config = dict(
    num_hidden_layers=15,
    hidden_size=256,
    num_attention_heads=8,
    num_key_value_heads=8,
    head_dim=32,
    intermediate_size=1024,
    vocab_size=1237,
    hidden_act='relu',
    norm='layernorm',
    norm_place='pre',
    norm_eps=1e-06,
    positions='learned',
    qk_norm=False,
    attn_scale=0.177,
    bias='all',
    tie_word_embeddings=True,
    parallel_block=True,
    init='normal',
    init_std_qkv=0.0234,
    init_std_o=0.00427,
    init_std_up=0.0234,
    init_std_down=0.00427,
    optimizer='soap_variant',
    learning_rate=0.00356,
    lr_mult_qkv=0.4,
    beta1=0.95,
    beta2=0.99,
    lr_head=0.0105,
    max_grad_norm=0.5,
    warmup_steps=200,
    schedule='wsd',
    decay_fraction=0.901,
    decay_shape='linear',
    final_lr_fraction=0.02,
    batch_tokens=[131072, 262144],
    max_seq_len=128,
    doc_mask=True,
    z_loss=1e-05,
    train_tokens=597400000,
    max_steps=3043,
    dataset='wikipedia_en',
)
Each number is 200 + 30 x the weight over its row's rms, rounded and kept within 0 to 999. Layers, rows and columns count from 0. The size before them is the row's rms in percent of the matrix's.

# layer 2 MLP down, 256x1024, rms 0.0828, rows 240-255, columns 640-767
096,165,192,222,246,189,191,213,206,219,224,227,223,168,142,158,199,226,173,207,178,204,213,151,191,192,163,273,228,255,207,188,269,218,193,170,217,152,200,188,154,153,175,214,217,234,216,220,165,206,167,135,279,170,193,198,160,169,211,184,220,105,214,206,193,188,191,221,192,197,181,155,201,219,201,168,198,217,222,176,209,201,191,205,183,198,194,239,225,148,176,201,186,252,187,205,196,217,185,229,169,231,244,219,268,147,170,185,261,213,228,212,217,232,230,180,209,188,218,243,220,206,197,190,206,234,224,208,193
100,200,225,200,205,175,224,192,214,248,230,219,243,217,231,159,231,207,221,214,233,199,167,243,183,185,213,153,167,142,236,195,157,193,211,191,198,233,179,139,158,233,227,216,129,203,135,192,173,201,211,188,146,233,200,211,184,213,189,184,226,206,180,196,211,221,194,220,216,192,164,246,174,193,188,231,204,214,322,241,245,225,248,183,216,213,232,207,223,193,143,191,195,221,171,130,169,224,207,157,244,282,234,230,194,229,188,135,178,158,203,200,255,197,203,212,215,179,223,210,188,257,189,230,184,251,167,260,196
100,192,167,150,233,206,182,197,179,165,242,196,245,174,182,160,161,219,227,202,225,230,196,233,195,163,160,162,185,177,210,169,224,192,247,184,209,201,155,129,184,220,215,203,187,166,206,191,205,210,195,185,213,230,206,198,211,192,236,195,190,242,201,199,206,198,212,213,175,192,162,199,254,226,190,243,243,176,216,233,190,198,196,237,224,222,175,221,225,193,246,222,184,224,157,179,206,186,227,184,210,151,239,196,173,188,236,248,175,252,240,270,204,163,204,198,207,223,180,214,182,245,184,171,171,210,151,163,214
101,234,202,257,226,221,197,189,225,168,187,235,240,181,198,225,227,206,209,208,202,183,247,250,274,251,203,169,190,243,193,225,224,202,237,235,262,230,250,161,241,174,197,167,163,173,179,206,185,260,198,241,160,202,175,223,222,166,246,240,157,164,159,189,200,125,185,203,213,210,215,259,214,161,195,223,193,183,162,223,151,214,213,210,246,186,133,211,204,200,160,213,201,128,246,186,248,203,219,188,161,206,201,218,135,215,181,225,241,156,210,203,164,250,135,198,192,164,209,227,209,197,185,157,199,227,208,202,181
104,137,234,228,172,272,253,154,165,241,149,189,192,248,211,217,173,205,197,170,258,214,142,179,164,173,221,208,184,160,198,183,229,223,205,152,140,213,227,209,208,233,223,196,191,207,177,175,174,177,184,124,194,213,194,184,221,205,205,220,171,225,201,260,184,179,232,212,229,188,203,162,184,238,230,217,260,198,230,150,190,164,196,233,202,157,211,210,211,202,190,215,190,187,228,232,264,219,215,183,204,212,208,181,209,227,208,181,225,167,191,182,178,182,181,131,190,202,200,204,176,207,133,210,257,199,192,191,198
100,145,207,236,198,216,225,149,205,185,239,251,172,217,229,144,176,213,243,198,210,113,179,187,157,176,198,252,236,193,226,211,215,203,171,239,227,201,153,190,266,183,217,237,159,146,215,199,155,166,181,217,209,194,209,193,226,235,181,257,149,219,229,214,242,220,178,216,164,206,146,180,161,186,196,196,227,230,143,210,192,262,228,263,195,173,170,152,236,165,216,198,187,197,260,146,198,223,183,249,222,198,190,186,186,137,218,239,197,217,193,197,168,226,222,239,206,193,205,241,196,183,191,183,188,167,217,197,182
095,190,181,185,208,201,168,131,164,259,206,262,237,182,189,207,208,230,249,161,194,196,156,171,210,190,194,173,200,187,221,151,189,230,226,247,247,222,178,175,172,216,204,192,231,172,199,219,243,176,248,256,158,159,171,181,181,232,193,169,187,203,210,163,236,166,221,245,238,175,238,180,159,216,213,172,106,150,190,223,232,209,233,137,215,155,200,135,235,176,175,193,226,230,155,169,233,189,184,210,134,210,216,183,176,228,168,227,196,182,242,167,163,207,240,166,157,194,203,186,190,199,213,207,235,196,198,157,107
098,245,201,203,267,215,123,240,160,208,196,181,141,181,165,196,173,175,190,197,187,197,207,203,205,233,190,215,257,238,208,214,172,206,281,192,166,213,242,270,186,179,187,184,198,183,184,152,122,181,175,224,167,231,236,222,215,190,278,198,216,207,205,181,210,182,236,222,200,198,217,220,169,170,200,208,198,168,194,205,242,176,231,218,209,218,219,185,150,218,230,224,177,204,184,282,225,224,245,177,191,162,196,214,169,251,263,235,192,204,186,194,158,217,201,200,217,219,183,249,215,163,173,159,163,216,234,235,160
101,234,249,232,204,195,231,213,220,230,193,179,228,173,120,164,207,209,271,206,204,180,173,236,175,274,182,268,166,219,174,132,186,196,264,236,198,195,211,249,200,218,232,203,227,183,175,206,278,152,223,165,205,187,213,182,149,257,176,171,257,204,237,193,187,201,215,229,229,195,255,179,200,234,193,186,197,188,207,205,226,172,213,174,183,197,198,280,167,235,251,247,205,200,175,229,181,199,203,159,244,250,172,233,195,176,150,219,218,276,143,217,189,206,205,178,199,258,218,212,208,157,195,237,217,161,225,208,240
099,201,198,211,231,167,225,209,249,233,176,266,193,285,209,206,162,207,236,187,177,165,234,211,194,213,163,216,175,138,156,246,196,230,201,218,239,229,211,193,211,200,198,224,184,174,206,246,193,188,158,209,190,240,213,242,187,208,249,234,184,160,207,235,236,184,164,213,224,257,187,204,254,161,204,181,229,210,153,197,233,241,253,209,206,161,200,209,208,141,191,115,184,186,210,225,178,242,234,189,224,219,150,201,218,203,215,207,152,242,165,171,231,201,174,215,200,201,208,166,185,154,175,113,184,196,165,186,175
093,163,124,244,152,178,208,134,128,203,241,193,196,208,173,205,235,192,129,156,224,215,201,194,189,158,240,264,222,237,236,162,221,190,219,133,180,192,257,207,207,206,178,181,184,189,169,185,172,149,209,222,219,199,253,169,219,188,233,188,157,182,203,228,175,221,240,205,184,177,239,163,274,187,242,221,193,198,141,191,247,136,178,211,173,219,237,245,267,231,185,238,231,176,183,260,195,207,182,226,194,207,195,192,159,205,194,187,177,227,216,266,144,215,205,202,196,166,189,215,197,222,156,192,199,163,206,183,160
101,178,183,141,195,218,209,181,192,189,178,202,184,189,188,186,218,214,135,179,231,240,189,196,212,177,192,156,199,212,239,181,193,182,180,175,139,198,137,141,156,198,217,185,174,168,188,135,159,202,171,164,193,201,195,192,241,178,207,176,148,202,212,214,253,181,202,162,149,222,215,186,197,135,171,216,201,222,235,152,170,193,162,191,211,201,154,153,206,218,197,186,171,202,246,150,179,210,225,208,176,165,213,196,194,202,249,178,158,254,162,134,168,207,168,219,147,209,231,229,161,121,166,190,164,197,139,186,232
102,201,208,171,223,186,202,194,183,162,194,189,201,228,218,180,166,199,187,147,196,188,203,216,215,230,120,191,196,216,175,198,168,174,163,203,212,181,170,242,245,178,168,226,164,159,244,224,159,201,213,227,183,182,156,182,202,171,206,166,205,182,211,183,170,245,195,183,197,197,222,206,204,188,251,225,127,172,211,192,230,201,181,212,251,168,157,100,160,122,230,202,185,181,186,202,136,196,176,224,215,158,198,255,201,201,229,165,102,233,206,204,207,155,179,173,184,189,157,184,201,162,203,204,185,175,199,213,148
093,228,176,220,202,157,217,188,204,233,215,165,170,170,161,192,231,164,169,227,210,176,199,192,183,191,209,203,160,183,182,199,209,167,236,225,138,232,280,194,154,237,211,183,189,250,229,217,203,207,219,148,182,191,178,179,228,142,212,283,232,233,215,189,280,226,211,245,200,171,231,186,179,215,199,217,229,177,182,223,190,191,217,229,169,202,228,222,234,146,284,243,192,212,212,221,225,252,207,219,125,243,166,206,244,211,219,212,162,193,215,144,146,201,227,167,212,239,179,197,183,136,183,213,186,199,203,159,197
103,207,157,227,173,185,216,212,218,226,243,182,190,221,200,207,204,240,152,191,185,178,167,186,209,230,187,188,257,169,212,183,171,193,152,247,161,175,208,213,178,225,177,182,205,220,179,212,199,213,237,176,195,188,217,189,233,180,142,254,175,192,220,193,219,173,173,234,187,160,235,196,186,185,178,163,184,137,196,149,242,174,178,212,189,212,178,175,199,218,129,207,159,242,169,161,231,191,203,218,188,184,193,196,160,185,174,154,170,215,179,218,166,216,162,209,110,258,227,214,177,180,217,175,100,175,214,180,221
100,179,151,219,171,230,196,198,149,242,199,194,199,161,252,240,189,231,203,201,161,209,185,211,192,202,189,218,185,198,204,204,222,216,235,236,162,202,200,216,210,232,186,191,239,196,231,208,241,176,162,190,179,195,210,223,248,230,226,193,219,183,273,201,200,179,205,230,241,182,184,230,189,154,218,251,222,207,268,208,176,182,240,226,201,236,270,157,194,199,209,221,247,181,197,188,150,192,182,176,239,166,214,237,213,179,207,175,207,196,219,207,181,197,218,192,206,239,197,215,212,236,187,235,194,225,163,199,220